config.toml
vocab_size = 8192
grad_clip = 0.5
final_lr_fraction = 0.1
Each number is 50 + 12 x the weight over its row's rms, rounded and kept within 0 to 99. Layers, rows and columns count from 0. The size before them is the row's rms in percent of the matrix's.

# layer 11 MLP down, 64x192, rms 0.239, rows 0-50, columns 128-191
094:80 62 59 54 51 68 51 41 41 51 50 38 43 51 43 46 45 52 41 36 39 66 53 43 52 54 59 30 52 67 37 51 48 37 33 35 68 59 41 48 34 45 47 49 61 54 48 38 51 52 28 56 54 39 39 46 36 45 54 56 43 55 63 35
086:43 62 48 42 40 49 53 57 51 63 50 47 35 22 26 40 71 44 65 46 54 60 32 49 49 45 61 52 67 51 49 48 53 46 35 48 40 58 50 34 50 42 39 55 60 76 65 32 58 48 59 50 51 47 61 32 85 56 51 63 49 53 36 69
094:66 54 51 47 47 36 49 31 74 42 49 38 43 60 47 63 41 37 49 65 62 51 58 54 63 46 56 27 48 60 57 49 38 37 26 45 47 41 52 43 51 63 79 45 73 66 62 64 49 66 28 57 50 47 54 35 42 50 62 48 46 29 33 58
094:60 61 53 59 54 49 42 57 58 49 73 56 39 55 65 35 37 76 53 49 73 29 63 47 64 46 48 40 44 27 46 62 69 50 51 52 27 66 47 40 50 35 50 50 71 65 63 49 67 62 59 46 53 71 53 61 64 80 59 37 68 67 41 49
100:38 64 51 45 35 38 36 61 58 34 31 58 44 48 29 38 32 66 74 58 59 54 34 38 53 46 47 46 62 53 49 66 74 46 64 52 40 36 38 69 62 51 31 46 40 54 34 52 37 44 42 68 52 52 44 54 33 38 37 74 68 52 55 28
099:56 49 37 50 49 41 58 59 72 47 65 58 59 46 42 45 56 63 51 44 47 42 57 45 47 33 39 84 65 25 52 39 38 65 48 55 41 56 54 56 45 53 58 71 45 56 29 53 33 74 36 47 39 46 58 44 65 38 47 22 49 44 37 34
107:46 66 47 59 56 51 56 28 48 54 63 36 11 51 54 44 35 40 61 49 14 42 41 49 40 50 58 59 84 26 54 39 56 82 49 56 64 66 71 44 41 58 59 51 39 71 48 58 42 58 61 33 37 36 51 41 53 51 45 44 46 39 36 49
104:39 39 27 62 67 32 47 46 59 52 54 46 68 41 51 50 55 66 46 54 52 58 53 37 39 47 49 62 63 23 66 50 53 42 63 43 48 47 39 46 58 49 67 71 76 52 69 55 63 48 37 50 55 62 53 59 53 16 71 60 58 45 58 67
105:49 51 46 45 25 50 60 58 62 52 42 52 37 31 29 59 31 55 54 41 64 55 51 54 30 61 71 74 55 47 43 56 40 55 59 46 35 51 39 44 46 34 39 51 46 38 38 58 43 55 92 56 38 42 49 54 66 62 53 42 70 60 38 38
101:49 46 62 62 58 42 55 51 56 46 65 58 56 47 42 61 57 49 62 65 50 62 62 27 58 38 35 54 59 39 40 52 46 80 60 22 54 26 52 63 62 64 53 28 54 56 42 50 52 27 36 42 73 44 43 20 24 58 61 67 67 45 55 33
101:59 62 56 42 24 67 57 41 44 50 57 24 61 46 50 58 48 48 39 32 38 46 55 54 48 59 44 56 45 57 57 35 48 55 60 38 59 61 45 31 56 43 46 54 62 57 66 58 69 60 80 42 60 52 44 38 43 38 77 54 44 48 48 61
098:33 45 47 62 51 76 75 23 47 58 45 50 67 72 43 46 44 56 61 46 70 43 46 59 33 50 37 43 44 45 24 48 47 56 56 49 45 68 60 52 54 71 66 49 50 66 37 50 58 63 48 41 43 39 50 37 63 76 50 54 41 52 43 40
104:37 67 76 61 21 48 59 51 37 32 61 49 48 44 60 60 48 53 54 55 39 54 53 48 40 43 57 56 63 45 49 63 57 51 47 40 53 35 61 54 33 59 73 61 44 43 62 60 69 43 82 30 55 65 32 43 54 49 43 48 57 39 29 45
082:67 55 62 48 46 55 60 44 58 49 45 64 50 55 45 53 60 60 52 30 41 65 37 61 67 32 49 39 42 38 61 46 32 57 39 45 57 33 51 65 57 55 54 46 60 60 39 59 53 37 30 40 47 40 48 64 49 32 53 54 56 47 54 31
099:55 48 45 40 58 44 38 36 44 48 48 38 46 33 29 48 58 49 55 52 70 69 52 54 46 62 74 71 50 61 46 50 42 51 40 38 70 54 27 25 32 46 49 85 54 71 44 62 57 32 57 52 28 50 39 48 58 73 49 52 59 47 44 38
104:49 45 54 85 47 62 44 37 50 44 52 42 54 56 27 44 40 55 59 63 54 31 44 59 43 84 59 60 50 42 68 65 49 60 42 64 67 52 37 49 72 43 65 50 36 69 24 50 49 64 64 40 51 65 52 57 44 51 39 45 61 45 38 53
099:60 56 62 13 48 40 57 54 56 28 73 42 58 57 47 44 40 43 56 49 45 50 42 57 58 48 51 65 69 43 47 43 62 64 47 42 50 35 38 47 41 55 47 34 69 38 57 44 67 70 41 44 48 60 34 81 40 36 54 32 71 42 52 53
095:50 43 53 72 54 72 52 42 63 33 44 70 48 38 62 41 58 68 39 66 46 44 56 63 58 55 57 46 37 51 68 51 49 35 50 32 25 50 48 42 51 49 48 60 51 61 45 59 50 42 51 63 54 70 62 66 57 44 50 74 43 41 40 62
108:26 38 41 38 64 56 63 37 53 27 50 37 50 70 50 37 47 57 53 44 65 36 27 56 36 43 43 46 68 54 50 49 59 41 57 51 50 69 45 44 39 59 64 59 46 59 47 33 44 46 41 27 66 48 53 20 58 43 50 51 37 36 50 54
090:49 51 43 41 67 57 44 37 35 47 40 45 52 31 62 65 44 24 41 46 41 46 61 70 59 45 49 43 16 40 36 43 46 56 61 37 37 39 56 47 54 39 45 65 62 41 31 52 64 46 51 52 47 29 59 50 53 46 49 71 41 47 63 53
091:41 51 66 54 53 51 38 53 41 44 41 63 60 34 59 52 61 38 65 53 58 48 36 72 57 58 50 51 49 68 49 50 77 55 55 47 38 60 66 51 51 61 53 44 56 68 39 40 52 42 59 66 56 41 63 63 36 75 42 61 74 26 54 39
090:33 24 33 66 45 55 54 38 39 59 59 34 38 76 55 42 45 54 48 42 51 34 66 53 50 36 55 37 53 46 67 51 34 36 53 35 35 36 62 65 58 44 53 36 40 61 61 44 65 37 21 45 65 60 48 35 39 42 49 30 43 57 38 56
119:62 65 51 27 29 49 32 56 50 49 53 41 72 60 60 78 48 55 60 59 63 48 56 55 40 55 70 41 45 63 60 44 36 63 48 47 38 38 56 43 67 62 57 42 37 58 50 61 67 43 52 53 55 65 33 58 41 62 49 51 16 52 53 52
106:49 53 48 48 29 49 71 51 45 49 48 44 56 48 49 68 53 46 68 70 66 70 45 45 52 39 48 40 53 51 66 65 43 53 39 44 71 48 52 64 45 50 42 44 65 71 53 55 68 40 53 49 42 74 67 52 16 44 46 60 48 51 73 63
099:39 54 43 61 66 25 59 38 48 49 55 45 57 61 43 47 51 54 51 26 46 51 54 34 56 54 27 56 64 41 74 47 66 44 52 36 32 46 47 46 44 66 64 45 49 38 45 68 52 46 23 47 66 44 64 62 48 08 45 43 54 40 17 54
102:77 38 52 52 51 57 49 63 37 57 48 74 61 48 88 60 60 58 30 57 52 57 63 69 61 57 62 38 23 42 39 75 28 49 55 41 66 50 51 70 46 45 46 53 48 45 48 41 44 54 25 52 48 37 50 54 22 58 37 46 34 47 53 33
137:45 56 46 54 64 49 59 44 49 36 41 50 54 49 34 31 37 47 45 67 38 77 47 75 27 55 46 44 58 56 71 36 55 58 59 60 63 69 45 43 45 45 50 39 45 51 47 48 51 44 35 51 45 42 63 63 33 49 72 51 26 35 76 67
110:59 47 42 65 53 32 65 42 34 39 58 47 55 48 53 32 41 38 54 46 36 58 31 49 49 37 54 55 62 34 59 55 53 42 65 36 55 52 48 52 37 33 43 11 57 70 66 56 44 54 62 45 24 65 75 45 50 50 62 44 51 41 46 58
111:70 49 45 37 63 60 50 62 46 29 68 64 52 45 40 41 42 46 50 58 50 72 55 69 59 65 55 59 43 47 52 61 35 33 42 63 64 48 43 82 50 42 43 16 56 51 56 51 56 51 49 47 42 77 61 28 35 57 63 67 52 60 50 63
099:41 42 40 34 49 52 60 45 44 46 51 46 35 48 44 53 41 31 37 46 51 57 57 48 27 67 68 45 44 63 56 58 52 47 29 32 67 54 43 44 28 53 55 47 72 68 82 53 53 46 72 54 40 68 70 51 53 67 54 53 57 31 47 55
093:53 39 62 69 46 47 26 58 40 47 50 54 21 68 65 56 25 75 53 60 42 45 41 44 55 41 49 53 31 78 38 53 47 45 64 52 48 34 69 53 56 52 39 39 34 19 41 51 56 64 66 45 53 26 54 64 44 46 51 52 55 36 32 51
106:40 52 55 50 44 56 50 53 43 59 46 22 40 46 41 27 13 47 54 45 39 57 62 48 39 33 54 46 56 37 46 48 33 44 55 70 47 56 32 39 54 36 51 45 54 54 55 29 53 70 66 67 45 47 64 32 37 32 58 51 65 81 46 40
127:76 55 45 29 42 52 54 76 56 54 53 46 66 48 47 60 40 45 38 55 42 54 62 60 55 56 38 28 39 58 38 57 47 48 54 47 64 63 39 73 44 42 58 48 41 51 73 66 30 63 52 39 39 50 53 73 53 44 78 47 58 37 54 52
101:53 70 65 59 70 60 56 49 40 76 34 55 47 70 69 53 58 60 55 24 40 58 50 47 63 41 37 52 59 45 58 20 38 36 49 39 55 56 63 42 43 55 68 62 64 42 63 51 63 41 34 41 50 53 59 42 58 44 47 46 48 61 77 43
103:42 51 39 69 50 58 59 45 42 48 50 34 68 45 49 52 53 38 52 66 62 54 52 50 39 45 54 43 76 36 50 65 39 60 49 45 47 57 42 49 59 41 67 62 47 67 59 27 57 39 74 44 63 49 58 39 75 52 61 54 41 37 54 60
091:22 36 79 63 35 28 57 50 40 51 41 60 63 47 47 50 63 48 60 57 43 41 45 44 49 34 26 60 68 65 59 49 45 40 62 54 35 62 59 52 60 47 47 34 51 45 43 62 42 71 51 51 57 35 57 32 58 32 09 47 44 51 18 39
094:12 41 58 46 51 50 43 63 42 56 35 65 64 46 50 49 49 43 63 71 60 43 59 38 59 61 62 53 42 43 42 63 48 62 47 59 62 16 44 68 42 38 60 39 62 41 65 63 56 41 28 47 56 46 41 22 52 37 63 69 43 57 58 44
113:49 52 51 55 09 55 40 48 60 59 75 61 74 58 46 56 44 37 41 61 62 33 37 58 41 56 54 53 29 44 50 50 48 63 68 39 46 28 52 60 51 46 54 48 68 37 59 65 76 65 70 21 50 63 51 46 50 40 56 60 26 47 55 57
085:68 50 53 31 39 43 26 55 47 63 24 66 28 50 58 52 48 60 38 36 52 51 44 68 45 53 57 45 31 62 51 48 65 61 54 41 46 47 47 63 17 37 27 31 56 39 65 55 69 43 60 49 59 56 56 74 76 45 51 37 47 49 49 61
089:51 63 55 55 62 70 40 66 48 50 45 58 56 82 53 28 52 53 41 32 42 44 58 68 56 42 50 39 64 46 42 60 52 43 34 68 58 41 57 43 59 40 46 63 50 43 38 51 32 47 50 64 44 40 56 22 54 59 44 64 64 65 31 38
094:43 40 57 42 48 45 70 71 27 58 56 56 30 42 46 47 59 40 56 43 63 50 47 54 53 72 69 68 55 63 60 46 27 46 50 42 59 57 42 42 62 47 33 50 56 64 65 52 48 34 41 40 59 53 53 47 28 70 53 52 49 45 59 57
089:39 54 42 81 46 44 50 37 47 63 37 53 64 63 51 56 39 40 39 40 25 51 39 61 40 45 37 40 26 54 41 55 29 57 48 36 54 56 57 53 49 64 76 49 46 55 22 43 41 62 38 49 55 48 54 29 44 43 58 46 54 51 37 26
101:34 56 31 56 46 47 64 64 61 47 60 42 39 08 44 57 49 73 60 70 39 48 55 37 47 35 33 63 48 66 56 30 41 47 54 61 27 38 47 55 83 40 45 48 65 49 54 72 54 65 39 49 52 42 53 55 45 45 33 41 68 52 53 51
095:46 38 24 45 42 32 59 60 39 53 62 53 55 71 47 14 46 51 55 52 33 56 59 61 57 36 57 71 56 50 61 52 46 46 55 68 37 61 40 60 45 21 13 47 65 39 59 40 64 57 30 51 44 57 75 48 33 44 54 43 37 65 41 42
112:43 40 47 57 44 54 67 66 58 58 47 78 68 70 62 72 48 51 37 48 33 40 45 32 44 50 35 47 20 61 66 48 51 59 44 61 49 56 57 50 45 54 52 66 63 59 37 61 37 56 29 15 30 37 42 35 71 34 46 59 58 55 47 18
099:49 21 47 40 41 43 57 65 43 67 65 48 54 48 47 47 64 50 14 33 49 52 60 52 42 59 36 37 54 42 48 55 38 43 50 69 48 58 42 54 64 52 31 54 69 47 78 53 48 35 67 47 70 38 54 19 32 40 61 52 49 66 83 56
107:35 78 40 54 48 41 53 54 43 49 47 46 41 51 36 45 50 60 62 45 43 81 42 54 49 40 39 45 35 37 75 65 63 56 56 51 60 42 61 65 44 64 61 63 59 71 50 63 42 26 42 59 73 62 44 20 70 68 48 55 43 60 54 36
099:40 34 30 60 17 47 58 60 29 60 27 58 44 65 60 51 63 53 41 49 71 51 33 53 47 35 55 45 43 54 50 54 60 40 44 79 57 48 49 72 41 45 31 54 51 60 52 39 43 17 51 50 67 55 47 55 40 32 52 66 47 67 76 65
094:72 58 54 82 41 27 46 54 52 43 52 52 63 54 55 53 42 44 64 49 53 50 35 54 79 40 32 56 50 46 41 40 59 47 53 56 29 58 65 45 39 28 42 36 64 43 39 54 51 51 41 57 59 48 67 54 58 53 50 34 46 61 40 50
102:72 24 47 57 33 59 44 46 42 48 67 62 55 42 29 60 47 43 40 57 44 47 41 41 64 60 60 39 55 45 80 35 41 35 48 45 33 47 33 59 78 66 42 47 65 55 66 40 56 72 87 50 49 67 50 54 39 59 61 48 59 36 51 59
092:55 45 32 38 59 53 34 47 43 59 46 51 52 34 43 57 52 75 65 26 68 76 14 62 72 29 53 43 52 49 61 44 49 48 18 41 38 49 64 34 52 61 52 34 49 48 69 43 55 64 70 41 56 54 65 70 42 52 52 45 53 39 45 61